Part of a small language model's weights: untied embeddings, gated attention.
Each number is 128 + 24 x the weight over its row's rms, rounded and kept within 0 to 255. Layers, rows and columns count from 0. Numbers have three digits each. The size before them is the row's rms in percent of the matrix's.

# q: layer 8 attention query, 128x160, rms 0.213, rows 0-85, columns 80-119
# k: layer 8 attention key, 128x160, rms 0.213, rows 0-85, columns 80-119
# v: layer 8 attention value, 128x160, rms 0.244, rows 0-63, columns 80-119
# o: layer 8 attention output (transposed), 128x160, rms 0.244, rows 0-63, columns 80-119
q0 108:124132143156134110096132131115154152112100121152158132141166089154131145136113105126076132137116073138152102128141110115
k0 087:126086086124092155135101140161140162150132123126101155083123148121098096110135109108127080095142203081130125140115118132
q1 102:103147124116113154145091098148112141104143091144124100140135113116131130131120147100147164093148115158135122131130110136
k1 102:139086147112137115096136162167183128137087143100150150137172129115146138119149128145124096128109133145119155109092117117
q2 108:136173128094170142148108131147116114139134131119121125120122141110091164077161134121176135142114107148127166115119117142
k2 104:111135131125109119119185117089132116117113129156151127145140131129157100170102152116118147149130073131102159139150125148
q3 088:114128119104114166145121165139152147154152150124127111140141153132091127119155101144135123095134176130140108107128167125
k3 092:145132122152151154157149089134097103139139142122163109147064108122086146116115145137195131146133093116116140143155142115
q4 088:105142150122119154147120065153143130146145101113092120092159132097120115087133121135128151121105124123179138134158107143
k4 088:115170171108139119071121108104077171112100127122145095166107127128160146131123083110128171135107114109120106153132119117
q5 093:120118126092151105124143126119104097132144132095117138152101158144153112105101144109147128149097142111155161131114121129
k5 090:125165144119147181121126113113085145142118125194160126137149127124130116124106165105145165129126127141122134132144158164
q6 094:088129121063176102129147135147118115144116134107134143103073110106143141094142119101147144130110162142145148110142145109
k6 087:157138100119074140103162118124131158121105133117143157150093132110128117130076131088143117102145150122107154096123140128
q7 087:153127091125153147173173121115158098156094131160136087133104140159091151170150138097098109117117166119118135115119135145
k7 091:163086086132123103127131116151120142106112132106154186136099120135107146144124116132127117092142149177113153142065085128
q8 093:102175175116179112107116121110126092143124108134100134142128117109161070082094090119162154147116153116165116099097140118
k8 077:148166163098121151104139143118131132131110157163127065093141115168155081157091140118128163126132115107106162151128115152
q9 080:109126126114175151145103135125109150113140138150136155142103117133144128126125157118145120161125094093116148093129088119
k9 105:152106119173133127169116119148116094128130132167141140148158114154112093114150176129120109136190130122117137115070128123
q10 100:071128129080154138110117119105136114083139104148130135081138119111166119099136089166191157124124154110168106121122141112
k10 085:112163140135143139114108132127156129127150138130165127110124136122158057164134086108119139113145133164150165148102122147
q11 088:088088102119141103119139070187134165110147166125135147127111124121109147132129159158107126174115091099116145146144130153
k11 092:146101148137118088134135153116185117124129134118114151097131129118120151098113114139158087092123144124106103133116107083
q12 106:118112095117083130181154140153137163120133124132147079144075129119135100128154155139081102108157113143128137114137143116
k12 097:146088143149093140132125145139090139112130113158148120163124094118081158135135192113143083136157137150131098092129102107
q13 108:115136127133159134110112126151130149119126110155132067140103186135112092129153105134174126104157138144119112091126127133
k13 104:133131125131105082136150138126132128117160128153117102132144147092160140119108113107127167111119150163090140121157146068
q14 117:166130140119108109162136138163087134155142157114131123105131123098094136177122124109088137130095110145126136171131104117
k14 110:130128128123144143075169130111113095162096104115123132141121118125128131138091103120141121145161119103174129105146108116
q15 107:124154120102163130114182093139122096162085131141119168150079114100161125157102149082107119124140163138105163152111146095
k15 106:140146153106093135126121093084126114113131071142103089132098142153085107124132137084149128169132101121115155150150083176
q16 102:140127109114146132110104107133158071116113126104150153110110134151104141110119145088136134130125108168128147126128115154
k16 107:093123100150155136105132118152131094131156146116169129169119141110103117126141106132057135164150123116096098163095074075
q17 109:163153158092118151114135101114130124131125116163131151132126101159130089149085135119158129133127079131181125121122085077
k17 100:161131141133098129102104154111144141137142104143127111096147108139099107121096122124100107127143172171161103108117086129
q18 109:079123141128128126083134094146161111119157167117086111159077141112155100141138123117144120144133164157147092122137180157
k18 105:139131163138121157160104132109116111121106126130107113120106118177105096123152122123091098197121119071138130142121130130
q19 100:112092138110126127112126134127140161190097108076162123124137101107149142119121120120111088113117133147167125150121138171
k19 098:130140146108149123145124136116083148111118153113103121112143132140122108144185145203124141163101152142164147125164136100
q20 105:132122096153136129104107161127106152099119109116125144102138112145119151123187183138130077118125158147138109167128129125
k20 100:083110107167127109180106106181143148171120125138132133120104172119165114100111149147094121117162114093097113135120097149
q21 101:108129145114116121128165127101126142155119115135129129140126180142119112107115114115097090157154125140101109151109100086
k21 090:130151088172136154171119166172162155154128150151141164102103160129082139160161126106153120122100145123135111086108103095
q22 112:147122149179128111114117145146113116139153167077122133119121157120137134124139138127149167117122095132112080135149118102
k22 102:148127118140123147116180143137140124177119116137113104115170136106108138129124122157156120095155106077102108139114140134
q23 108:135154088107164123124140120142096167107083149128114124083119121157076161124127140122139179145148111140101159152124098137
k23 111:101150109116112125129111091138181172160137117083121168142115109123134114159162072115125090132104128118165068108154139136
q24 110:136121149103169171150154161130108146151113132095118125140109107123144145141174131128137127134124115091112155110148109162
k24 111:162163134163114135089125123105133144120116116146126131124080159114171109136109087140106100153114169118160106159120124147
q25 102:130126149121095140137095124162151146120111128126126147164179107150136144169074147127191107152109143104131116155144117050
k25 103:140144117103160135166128141098151078087124146155151103114135124150126207124105177109118087119154136119124155118122134123
q26 105:131139138158110099188115158166081128079149108137146113160126150146150114130086102125154135141110159186163141200134131146
k26 103:099103150189174068151157130118133141145148128132124137120156072164117127093130108129135152131116134160105119124125113105
q27 107:093122155144133149135137153096084116160128101137198161133150108090088107095148138085114141129071142133146088138133144097
k27 100:095159114099098133153106162149140098131211111093115104124157175116109098122148131124130106114100109122170141136133127145
q28 095:103163122141158164120111120116160128080106120148130109106136138135123129122156157109147131099086135112171145130161120098
k28 105:127087093086102136110151145109159139156133109138156111149157060179117083098079112115118128173089117134148147106142080163
q29 097:162175084101146098130087167118127115113095172125112142152117135140133108131149116186133144141100147097105121178161095153
k29 096:111151150120090156122094089190126123155164129079165149115111080122141147140139107122176148142133108107153132109121087156
q30 112:150162148141134104182160133121143107182114130135132133101120097187112115107138109134165145140121113102084166097124112134
k30 105:081114121122155153097132110116140171083093114119141158109140136076100100136062149150111114130138158110118133141130129101
q31 110:113157138112159171121125122132140158134133091144151080159145120143131134160153121131131136100097148101111148125128143129
k31 094:130120159124111094127127111139162153152098137092197139118114176160111130096139145102120139120142143096159134130141143147
q32 103:092136127114130117101153129143107123139139132096135154107156120111157154143098116138137152149120081125196095165116132128
k32 093:139164140113143069113145142112116153121106079116094127113105154133166093143131114125143112128164146119182097068167121122
q33 103:118154158099128112116132117176141136119118119151144103122143139168167096141118136103101145137118134126119113127142158129
k33 104:126133110108138135101134164074116160113154144112094097103135130135118124124110165146138144135124161085148131161162153120
q34 098:101114087137122133142164100130147173119096131140115123134106092128131159200106124123139116086154122129116123094153097168
k34 104:150131127113145164159120132148110140093162135127129147186130128124139122113153114120117124191163146145122131156169143116
q35 099:116154065142130115178155122146183116129184113131138136121138155158182134144131172101139131095162101100142122145136134115
k35 106:115106137125162110126128091114113093122159171151183173095078128138088125181111142137090123113157127134101119154150130113
q36 106:135147133142165094151156183114114101133138116085107132122111107147110135169132141138133132158115182150126142126145110155
k36 108:156116119163157111112167138140100143164162164173133163121098144124131132107153185173099157162117122074149148124143172111
q37 105:132095053132138125113117140147161099148160134163134100126152145094092172107110149127118138167119164119114105122119136159
k37 104:115135149148091133121139139116164073115118135145091103111126137138132115135132130157108135096117098145086098101156142134
q38 105:120100141130170102130126121105082120132146107132108079165121168136135122142170114136105132147133145102117123143117117144
k38 105:104142121136116170104119127114118149138133161119093131110103142153111100122111135118070159064149156144091126114087145106
q39 101:127115120158097169125137082128107089128110128076129116101131141104139192120113096123160116136148142150150134168113141170
k39 099:089121106090120108120135114091092146122108093187092153161123109142098132112138119121063101117121159109117143129137058146
q40 103:119129126144081137152137152171126138140109087151097146127112119129165105121104153101135107103139111176179146126141176080
k40 107:180104129148082121177156123115111084110089116122113101142156162112133160135131163126154088133152170135083141092117123102
q41 103:161103119160140076133157116111153128081106134126098157086140129131120135132103128116126131130063127141115143181126160123
k41 112:154135149148125145152173144139136125136092116164113131134145101127142119129143136127163104127113098131162128088123140102
q42 104:116079124145116176096140146154139171144123137077122150110104096146147111148136152119134127102120126083108079126111147159
k42 100:133157098152127127129103115155165084145141119146121129107140116184165116128129126176124083143120139147124129156173166135
q43 102:134117102102077096111112081132133131128153135156073086098104166132131112114103154122115149131105121140133120121110156153
k43 097:120122156123143103070106151087100121156185121137096136129140113126102107155128168097109119168164122123129141099174099102
q44 099:114078126111105115122115123157119118132141095160088133117116106129144180094110120137137123135117133121103135130118131143
k44 102:152131089147167136135120169156097140081173171118138118097116144125100163111091150164171164109100135118120106118118147145
q45 105:113143125133141108123129136155149123139147139142150133088114182124142141126114134114147120085147072122129158141124106150
k45 110:115103108140096114097145080104126117147137132153130166150129123136091083093169161147173148155151144133115117132106119109
q46 105:122105140079124092149177170068163119108122123135131107148124094152092096160106129136122141123167123078155170176088110108
k46 102:140100133092125156160134142120143161175116175174119094138106113089117091146117164108125096130090126148113098148157111105
q47 107:133134155118126135190100133119108149092141128122114178121131127095132130128130091135094159139120122114130136158145142123
k47 107:127181155156108146111173128115139135093121105122134143175135139147100096087168138114122117202109129113105108123174124157
q48 112:139119131131143154138144161130156123149117156114129104177140138136084133143125166121149095137152089184123125091126116186
k48 104:110125133127104153117107115131069116131117117116143131116148160080086106127169139117085117096085122135159127107145138139
q49 104:145160119155129156098157127118148117135136090075120118084152111166130107149128151111140130136120147115116091119077093116
k49 109:168088122119143128105139148138153113100094136172098119091150107112082131111139129168158133115155126126103139119127071142
q50 099:131133124102121098120152126157154108162126153101139128121116136132128140104166134104119123080146157127162120122148193129
k50 100:134087135142137106109102102133110145082158099085136165121134178154180105098111106155129148119150114161158142115147136127
q51 100:166109091104121122178134112148118108104126125151125088116145133080106132105091133174088117091113142154144125106160123149
k51 096:109096151131147119125162163137135119184124121124184104123112125123158126192171156109139085126140170142130100148086170167
q52 102:087173156140132115109133123138167148145144108115133144136162181136127151162146102127163102137100096082127131114112080099
k52 096:159140149160096108128127106156137128125047129145148108111100129149097120126126149129141167128154123135117134112125116152
q53 102:134138159160113171115138093148156082138109088078153105108100133104125069118141112103102150118136092136145117122136161156
k53 105:140120124125141117089127186127102162124108105122106154160161095141115126130155156131112167122123171153091149128087152113
q54 098:146133127115152165146119125124119078128136140105119130146146120128091110090083123156172126138125120098141111105144159171
k54 093:134146099125150159122138122142062112110131114111118163090159144116143120148177098113129134063154140154134128129138123138
q55 111:116098165103138120088124115103143095127141146119134103156117132137098130099169148184092113141154085131144100139148185137
k55 119:119098096154130141133083134175094154123140106150128085163199145111122098085126170103106133121098112163125131104085123111
q56 105:147125131140125154152113127139118125151121142087166138137108143097157128156114149130106141137129146099105129129135138120
k56 097:144136091140140155099173120093150116125111136098140131111085161170097093107157118150130095147131154113145107143131075140
q57 107:113135132152111106124170137145113187094148139087164114105081170116136127147119124085132073119083114138144168109129095138
k57 095:138123130140137125101140110127147120110111128111152120122105076122147122167185121139085180142170103092087139111115143104
q58 107:146155085087110120166138142107132127150121111115151111156129114098104136168121130101185114135101117161095095076120108094
k58 105:145158127158102138150087145160166140091149143132138118152147118129096118107132122153128121078112122131145163149158135123
q59 104:134173072088064110118123166157111135099120120119132149080107133150126101136128121134113118131127156101178117124193142098
k59 099:094128126137152133118083080109148153160136135122114128079117141126132107130134164133128129154172162138088095096127125111
q60 098:133126117098077138112164078144079127111054113105100064115111126117137116159154137111116140092115142146091122147107131178
k60 102:125135154132170156123128135138138151101099108095101164150100130076122141153127114126132117143123187131149112117123129109
q61 113:136122177133134083132137139100103115093153118113096178126148124114135131164146126132129106138141113099177149130165129166
k61 106:178139118136132139141187127134094106153130145150146133152171083141106115158096120140110121102154153091157110117089114101
q62 105:149077142146177173123130126132124115116132115137129170089147127154105074168118133155095113113111178107145132126168111140
k62 102:122093149132113128114119106112149125125172138128150099098128081153131096161126182109117097107116126104149146104143174146
q63 106:127088190087163106121123101152146139145119095099164100151126150150137086166127117130135130116122106142145154123173148145
k63 101:152131098103131096100099130114152152091131122128107167132134136164135150118184138118115108130124153122136115101132111123
v0 098:053129093132116141130149130064125188176156119108098134126118115145164090116113130111079102122125105140123122155163127126
o0 101:163114163093138125104114107156112140112110114139145113121155139066134113132168135109124131085095141151145142127147110163
v1 089:141121130112101140179138118135138118099103157137173146123099119062076127117118101092121111136101117099111110110154102120
o1 105:134142145080130147117150127116101161169139104155141111160128124151165117183119144129126135120116131171123097155080118130
v2 096:084158117136146133126163162109115140091101122118076106108106166103135148115148146170112086128129092154135114115074102144
o2 100:157089137164132109155128170122133098140124138136179124124142070126098141123144169120112134078115168128089107118097162118
v3 090:122138133138141135129115139113101098123133102159113132117149082123150138103134165116072113147135131135116099116140133131
o3 102:155142149170120133091096137117124095129126143156164120126097121171112173144097133098132132095112155118125139144078168134
v4 097:115086145150154154106099066117145165113117096152124143082139138121092139159104164138089111145130146129182110137090122131
o4 096:140125071116128132117153145168104122105145132094135106087177143114143122089154131084134115078135176151048103150164174120
v5 093:131108122142170113117094145119144146114104120157075125141156121088159116167097160135113089173074121114169134158073100117
o5 105:114138116114145127125146135180124123131087134163125103114101108117128130106188142090133126123132115140129146115128159168
v6 100:102153175085118120137106136126114138151122110072125088104139163154157153127116113124143109135107158103106157074084148163
o6 093:140121116150110122134129145130116115092130153144121135118145088116123157143165182147134133161138109162137113140138111098
v7 094:141162131114118118090106169133129121148115132142139116108127079109161170147102115141146135140117155163132101118129139142
o7 111:175112103139108138155136096099096114082102123136092115161164129108126115139081118129149128137089127114148118168116084118
v8 109:080083114084098128152083101101173171103133152135120144110150139153152133149107173154127115118119093113112112128173128103
o8 104:148105129141166083120188137160106096150119136124134070161116111110114129098194120073102128110083087111121130110101138130
v9 100:105157123061138091125161109140160124157090134129143119181079136138098142101126129104119113105116113090128110159144143138
o9 106:116138124168118158127115080112123150045152119115138130132161139109138120147130120140140137155107093141137182112165110137
v10 089:113131111109117133098142132173134134162114096134163131189100108139121132069168137138086136105139160130115137140143147133
o10 104:095155101129134134141143140098149131082113200115095133120090098111106147176115154092168144119122093122077119111127161114
v11 087:115140149116052133106135127140121127116122108071106127141136114151147143131124158105146141118157131104155120136130115127
o11 085:101074141121129153149176110140100118142075102110102112090138197123129145115099122101103092109151105154132131147139169136
v12 094:154109085103131191136144091093147075138121137121159120152107131130119119101115124134113154112112156130100112141121132113
o12 101:083118141106122116135152104101080159175131136121116113109140143128196127125085136138107105079126117159137066160132126124
v13 097:167119129170121114117159107145118127121142134143148091110157096133120110201107165116113173119132139123134098111155120130
o13 104:118157084106135155121099110106123104106146128101134178114126112119078124103143095113126135169083140132146128129137144098
v14 087:126129145147104170117089090112161125187163106117112121144114150129128118133141177135122164146126118133151137139145111117
o14 096:108181094130150121138133100132156097119130143100121129117088118162127172117146135128129115167177136115129140092142144118
v15 093:065097099124126095082173176120117125148132112138096100146105132120118160144136141117119126132139179121128101144094115131
o15 102:108105113169151112148142129135133188134098107113126108149145142105124138113137100094167122145127113143122114083100120093
v16 105:164153155158103103116132099120195109169086118105148089108144105111136111140094108099149130168132114157134145133129128124
o16 108:109112115116125158117121126110111119128173145167155174129115145163116126138152088147139110132119117100119119146119153144
v17 097:105144133094131159133107123096108169128109085109123137123110123111121133154144115153099109100170127112120145086132127084
o17 107:126103140185148084119154106114154096165135113127105117124153137128160101096150153108111160129070102151128121125130161126
v18 091:142142129104091135128159122123116115120123140136153092136142111119151081076123114082140150156156121153137125168088117149
o18 093:130112091121141142110117161152134104159125111120139133168169119115117164095082106109098114125125098112144129138137145137
v19 096:121097115137109144158180155134103158110150148144118167113161176148112101126135105164151139128122102135120141118121142147
o19 107:122095129143105158120181154131090120174125112124140145136123161155122127114156103084119162136115100077128141129170127095
v20 110:130151124138109110117109118182158092125157134153129108105088125141149108087147098149148148125157097160124126139127141110
o20 103:130090144134145157127130107104069146139162091118123154099157135085106098161109166171172084160133139102071129127116142132
v21 089:180112091142116119151107121122130076160090121120131062107135108153129116120149164129119162097112087118155100149166144110
o21 096:134142136120082123113161122128109134155081094137124138136148114123149127158088148086138081127166144150097128138088112161
v22 096:151141145126177069168173088110115141082105165099113149101105117186101064151097122091112140121150134114114163106128171075
o22 101:161130118120126186148118135134110154119132120144172123165105123090107180115089126121137143148121099105164099096135130108
v23 098:128097144091172160146117140167164156090152147118135102150101161077096103101126143157148141127163118116138105161163105116
o23 102:105111096148118097155161120107135136156098172139117136115164106157163111111131104105100151110142094120135163106107137107
v24 104:085124173154108078105094143142142149126107142129163132104143112121171140105135077125147160137113142118145149100094091146
o24 109:144115130171120122131141124135065131125137104139122098120137127102137139182098157123136086128129134167160131109140134155
v25 096:130133096123126128112140146127142160108130123133139124111098141161172159137155144077149099130133144125110103142144110127
o25 104:136093130176145118113112115147116125142138148112067089122124162091088121146137088142143156108126138130165116128139104139
v26 092:137079121139089118117108106154107116170129076134152110096125154129105136112139141140132132147104113139141120121138104127
o26 100:158128153101142145124137177134148149108137131086113123144077133081159109096132086166151095120132113131129088094164127155
v27 096:150128113129118093095158139098143141079125118093123149131113138118100129079120142116117119130140136107113069161100122160
o27 103:130165106103142146129097151134105145114126160157123121160102105150135145098169124118111144143134101116142159137126091141
v28 099:155150107120075125124119087141135137121143116130119148146135109153091145138120136148172123086138132144164117098179124138
o28 104:109112110158170138141133158133111160159130143134156114088127134106143120113155096112130143135130153162101153151100106131
v29 094:147120184157134144157101111131148131158121088114136162150165133110115180152103155099153111140081145173144116105098122147
o29 097:138136093102085120105173148153117157099118098131084116097104122103111145141149092115132143150148117119114104168138106129
v30 093:120132144163119106158122082123159140146110097141171086142172133120106147128153120112123147132133119123137148129130131114
o30 101:144119104101137115144125141165088131099144141124141103133148110099175130121093152141135116113134092157138154126119135106
v31 096:107157148140126123105095137116123105073106150141099100120160150162088146122126150139179141073070125141106117148111142101
o31 107:103092093160138162162138125114123140123151157120102160075116107131161120095123137114151170127155150111120134121140129149
v32 107:137148130132099171112119173160144094096115133131149124142109111155128157111154110129156132132156104123168115161131096138
o32 098:188121091129146120136140099082119162114127126151116097129170094121138153142124169116149116128131146135101101100160131160
v33 102:090104118145152108098094113092086138099101129126145097120080113133105122125104185107127129131155152142114106157153097137
o33 101:101142140146153125148126107136120142152126107155074122122136100116143095154169143134119137159141124130169146094119182104
v34 096:120140115138178153095090122112125093104095153106124190122113179114128128088132100148121127151157107124123154146115146113
o34 086:144134130128113142108130111114096080105166127138085121132119135118141117123103120157141144153167110110126079119115117104
v35 083:147061105111122125128125121127091121108131108171175137201139108101123153118161108125152147114176138156163120130111118158
o35 086:145114127104142154105146160172127134116110113070110101129136157146133171127138158150139137128152117135141140128117137153
v36 136:107100096113120146138106117126152124116136140118164096135159129139110123103139151128105150123140118136108118183120119108
o36 092:121105101106124162138148122161104101147138130110148128073114133114096091138136146198081124161106099130185115095147167149
v37 092:112113139150136142090084162135134137098100171138154113114129083124126121132121134085165113131155105165136148125041118158
o37 100:121100134101107127122160125119143161142113122128112154093152129105139144154143101132145164129124128104133103099154106142
v38 097:158124157150140096136154106094130151146136152150125111122159132152131145132111146089156153095116104153089092131077109158
o38 110:094158128141086113144146135165190073170153122119137093115103163168108139109133123135148099104114128154182105108124121110
v39 091:126119108179128128134131101144102133128139144151100111113065152128126138099143142125118126141130110137134137157097144133
o39 104:099122146137121131122117141131148157068099145121140138168121125141138153149113124146087116138143132140101101143099112107
v40 112:136140093104131129131140094108131114144182160108154166135104158166097122113103143109139131152135155161151102118128121142
o40 097:146077124141146148141084133131112119082108115137114134119119083131140123126128141162070120120097133078112125118126157104
v41 100:161111111073115086136116114121153083180154135112172103139127130147157126092142147116151127136135154111121133140157166143
o41 097:110136138122110177135125115109095163080135173118125169126134114168114107122113164166102126129104106132104178157150100150
v42 103:139157125142145083120115146167172115144164129126128180062130145137151111100114125131115143092154099125149127112161090137
o42 102:158140099149128179158198153128112184086096153169136129159108138127107130179140153142101092108121129142115102116139146130
v43 090:127134151163125152120151153155116115135113136140092118116102161172175113121129077140146128146116142125134154154132065156
o43 101:084139144118121086137135136116159144148158134093098150129131116097131134124106130158121161139138108144088114132157110159
v44 098:133109111132130134099137148120122133133121121164123183078151131130133102143092107149134171124141124094141097107127126116
o44 101:127117109121177119083122169132138118120146077119128109131163140146179123080091162108163094144124128137129132141107139132
v45 092:113116142072119124131105131102129083120105101105159122121109149079124186144137114114148140149113107096165112117146149075
o45 105:087122107113109126121135151124123098094117114106105138134131172146130106109134100115113135158096175151093156104076162125
v46 101:137160149137088128132120150131167161120141111165170160092095082089131141137136087137106124101170130158109172141109193131
o46 107:150119139138138122148097152094168154134156170121134115146155097106120107138140109141073132108161104100125125147120110148
v47 101:081144153122121096165134151146120123122108152076113130118083071115112123136096152098151116128097098122143075113155123103
o47 103:163122125155133125121124088136143147089165122101155131191162138122148145112101073123132158126134122139180141139123087188
v48 093:115126156132097151106092122151105100106126137135121103112117134170148175147130138131168125160117153131085146157153165156
o48 100:089115115139145093146132141131137080156119151139124116127138144124123086149147076131099143148138124136115124102089119085
v49 101:142112101089109134104181147154144099179164163096098140139153149116120130125137134085154107137144114151166115158174168151
o49 096:123105105173097108126156148144141099118093097151083137121141078121140122133134120149131087095100165102112158113109108096
v50 100:144102124155102144171139129152126141138156128155144118136180152124162103169157110120149161140152123143141110132177099135
o50 092:111116119137161139126153136155133104118136122144135156149106151155105127127134080124140153125181152152172169146132137124
v51 095:143159122149086095195144119114137089139153109127130122095116100122122151156131156109145129108116108124087154128127154135
o51 105:118097107135167174130136113197094117141152143155139126153146135130120104111159126146149137130179123133091128101110084108
v52 099:104132170137132082133154129119150089138119109165147159107097122112113135141078085141122104137123102110154142133116116112
o52 107:144106099146141173145114137097164103089149108127109076143153131117134146162120143099118139130132115186131152162135146145
v53 101:106124077112211166131162133126136156122138166108134144108134102086133139128131107147142110132122127114133118148092146102
o53 110:090113158122110154120136148132121125105123084142119129162100136156133142153085155110112138152122138139097158134113160140
v54 097:135131140166125133147109084133070124117132092187162124146172054110110101157125132098100144120111119155065149119134168139
o54 108:138184082082146104110164145096127115104119088146127143152135163140157136113116094101111125152156132101111143160130099127
v55 099:107182141181173095130114119170113093151145122126098143141120130160136129143159148128121156121126128129144099169137121095
o55 103:144109101130106125124163100120117109087149148151154093147083159165137116161153118064133087095108151145117096151144142123
v56 093:115131110093143139139155157150160156100120139143153127125113132094140118144094157159136142144126125106116179155121143105
o56 101:164159147126130121125155084114078109171148121138126102107163136131122141094125086080093149099149132151112082125122102120
v57 087:119087129114125117144146105122096171066137140121146120142143093153111129167117123131115132127126178155115139114111130164
o57 098:133163115157107131132123102107159140118107141110150117105128143129161130133120131124137147100111138141109107134128172101
v58 120:126161106131122160109105101121115139109144147133151146140133163172081141137104155117111076149104137134099106201128128093
o58 093:133073127142090116120167110123137156124113124129126147104102087141117154120143158129107125153137101113117132111097104138
v59 097:136148150106078133123105130117158140131120140102148170123126154126113153099129096158118116084134084125149168151151143149
o59 104:106090109135094170138134078175116122154117194095131152153073177139160107118118146166134122108113136157141110150135144166
v60 102:151107108123137140109115150128111149117121117155136134141163134161127180114121140115126140182163123121129142102134128101
o60 103:140084101132099101132142092152156129103135114110143127111142120142114142106076125102130177135112158130170131126182138144
v61 115:146129134113072154108132099136117111108175116139170123147155124163138147117135136127095137128183138133115153160109112124
o61 094:099121117144136107155113117145118133122136160120147169114150094152092109146174139143154149107133150075150108114137110088
v62 099:080150103100154143120105153112139144186135146089136106125134110132111162097120146169164121155113168165143137111095134110
o62 101:122141140159096149084096130164136137119145127120167098142146123136111129139101134147097143113128073109100123130133163160
v63 104:092121156143149147123130164116116151124090126138165130102119091160156141118111124158146147133120114112168135116128175146
o63 107:150124135140140113110117128142118109115136103123152132105131126120134129125141144088157103136142141166140109091096160121
q64 122:145151106167133125129112137133123123132111100161088149122139125125139114130131126171080082143111139148104070084121150109
k64 075:115115105131107117145145098144130140174151155105117101113080108114107129103107150144115145165134130113104107174152110104
q65 091:153127144091108147174132099124154151099138144154108151130106092151143112137119119158105101177126087072122121129139149140
k65 096:097112119166151122165111134146111137117118111069141123107111107136083132096155138179072127085111159127136090137142164125
q66 093:101124160105121139150122116105160124105133146126151129107121087123155095135113121135215163160143110109158173099136128129
k66 076:162134111165152138138107089100105113104095124123039176118148143097116126145146116158096121140141127158119138109120139124
q67 099:106104148123151116126103147159133133145138132094191084127121117144140119072144150065184159099110142137147156157122081136
k67 079:121153143095117118110143104066134123141104090164116152168119125151171101148122122118137143093166149138103180101123118119
q68 103:155129092180124110123098138092146113089141153168100175133115155122139130150118130160073073112111135150124106125165148139
k68 093:116095090108124100166175134150111166134161161080132124139140139130083152125137143151067114111095139101132105164121172121
q69 099:129118173147115143161134122157147121079140124152127153111136103122144086129102120140157114176120078119115109105154141140
k69 081:115146136092157150139123107176134124115142173118140136125100136133185122108146136150110081126079135080147112172199128109
q70 098:138125141124134134164165149131118106122126134142113121146173150139120096141160148182101111128168140137076076112110104129
k70 084:134103121089104101086124123148089140136119111132107148132147146130090159118163121129122107142117133161144092108102153139
q71 094:096160146147153137126117110139118088163138128126112111122144083108166117133083118114168182168137133117143092151115132144
k71 093:092135177116125090084138124075136135107124098118129140128143136138149115088128078102144127123131113155142157104141155109
q72 097:161114132098120102138141150116117125085125135133160115155082137165132138149141142114086114105116153156102137130127123141
k72 102:156091145109114126162163140144108120115138113116104154131147087093121117129111155151110090126131138107133105124111151151
q73 112:154139100159122135168150160132134111144117113154136111155122165158126108167148142154067107115151143134085078133134160123
k73 084:136132118102094109139140074110109091176115133119133162112106143113227115136115147153110152112136143163131089116091136105
q74 088:122117121091136096089103117163135141109124141077113121120129153112095140157128092120121124130096133100145132106149170131
k74 091:117066157109125118122107147117122149131130119128188154132149138124133151117120098193143118114086166158148099146145134138
q75 093:128088095134113112133115108169114140114121127119144110121119141152150123129135142135116093121137139129119111120165120099
k75 089:155115114131098112140167167155077124129114104119147119114147131107139158133074158147127125113119127160106049135097133112
q76 085:133157148157144138146133131084143123139104111103079105115128143096128110095135131132150148147136096130129129141120102142
k76 099:112138120116154157120138089136163161126141127131100143135104125117150127188166092089119142097117123134101170141126098134
q77 096:111148156127144133092133123112144138135122146131118148159189100136113115149092113129177186131136164159166164108145106101
k77 094:140123149105150094088124129087140159096083121120158137153089097091137101107087124107114171144133126162098134121080136155
q78 107:141134126158090150106139119145129157118116162112118116160112168118082149108174133106114148116142157145146143137122152136
k78 102:144153151131107095115115105110110145167126139089115148166144148113152173123162099115124109144141127117138135137123145139
q79 106:115114117189109153119160142094151143153133100124140086096088128111125132121102115087143146145110182168134114124161119129
k79 101:133142125154125094080116131152116125174101126167132099098123125100142149142159117139123150125145117078104151113140156119
q80 100:149104105127106147109143123178091112091133130166125143112175133167124077128143116142107090054072153159166136099121137135
k80 104:145097147104115113124110116125125156100128150119133136142141145119140162146090159142097128135097107089156105146129154158
q81 100:123141135130095101152173141108123147115143157140109152149114101126137147134126094157119138138113154154099091117098167101
k81 105:134135151116128117122072145110109122111132090117134127102079132141131138127148142136123118152124085118131098146128107112
q82 100:097122134168130123151099141102080094124152152109159171098103132118075110136147116136117117097160113105078103095140124151
k82 108:159125104140111103119165137121117165115121113146098096097187096116095120087114127124096102171125162128116089117072170124
q83 099:145147133188109129166131140084099180149121102115119115180105114120141104126116135130169118132172159104134130118133110094
k83 100:111141116113056138119135126138150128130137123138130111097174128099101131089172142145113159141132152134087130124131120094
q84 093:137130123117186133084122178127129102101141161138103169183092151114115147154123099138131121116134122202125093128104154144
k84 095:103118144093147148123149108118118101156099157091101126131160086090129084116104169131062154137108111097127140135114117165
q85 095:137120120129136121099119134121144099102144144138126126136095129127094171136089131115110129131160119127138134120174149124
k85 098:173105111148111148178095135128159082150107096132114093155114111109143118098129106146200148193122127104142133141154115142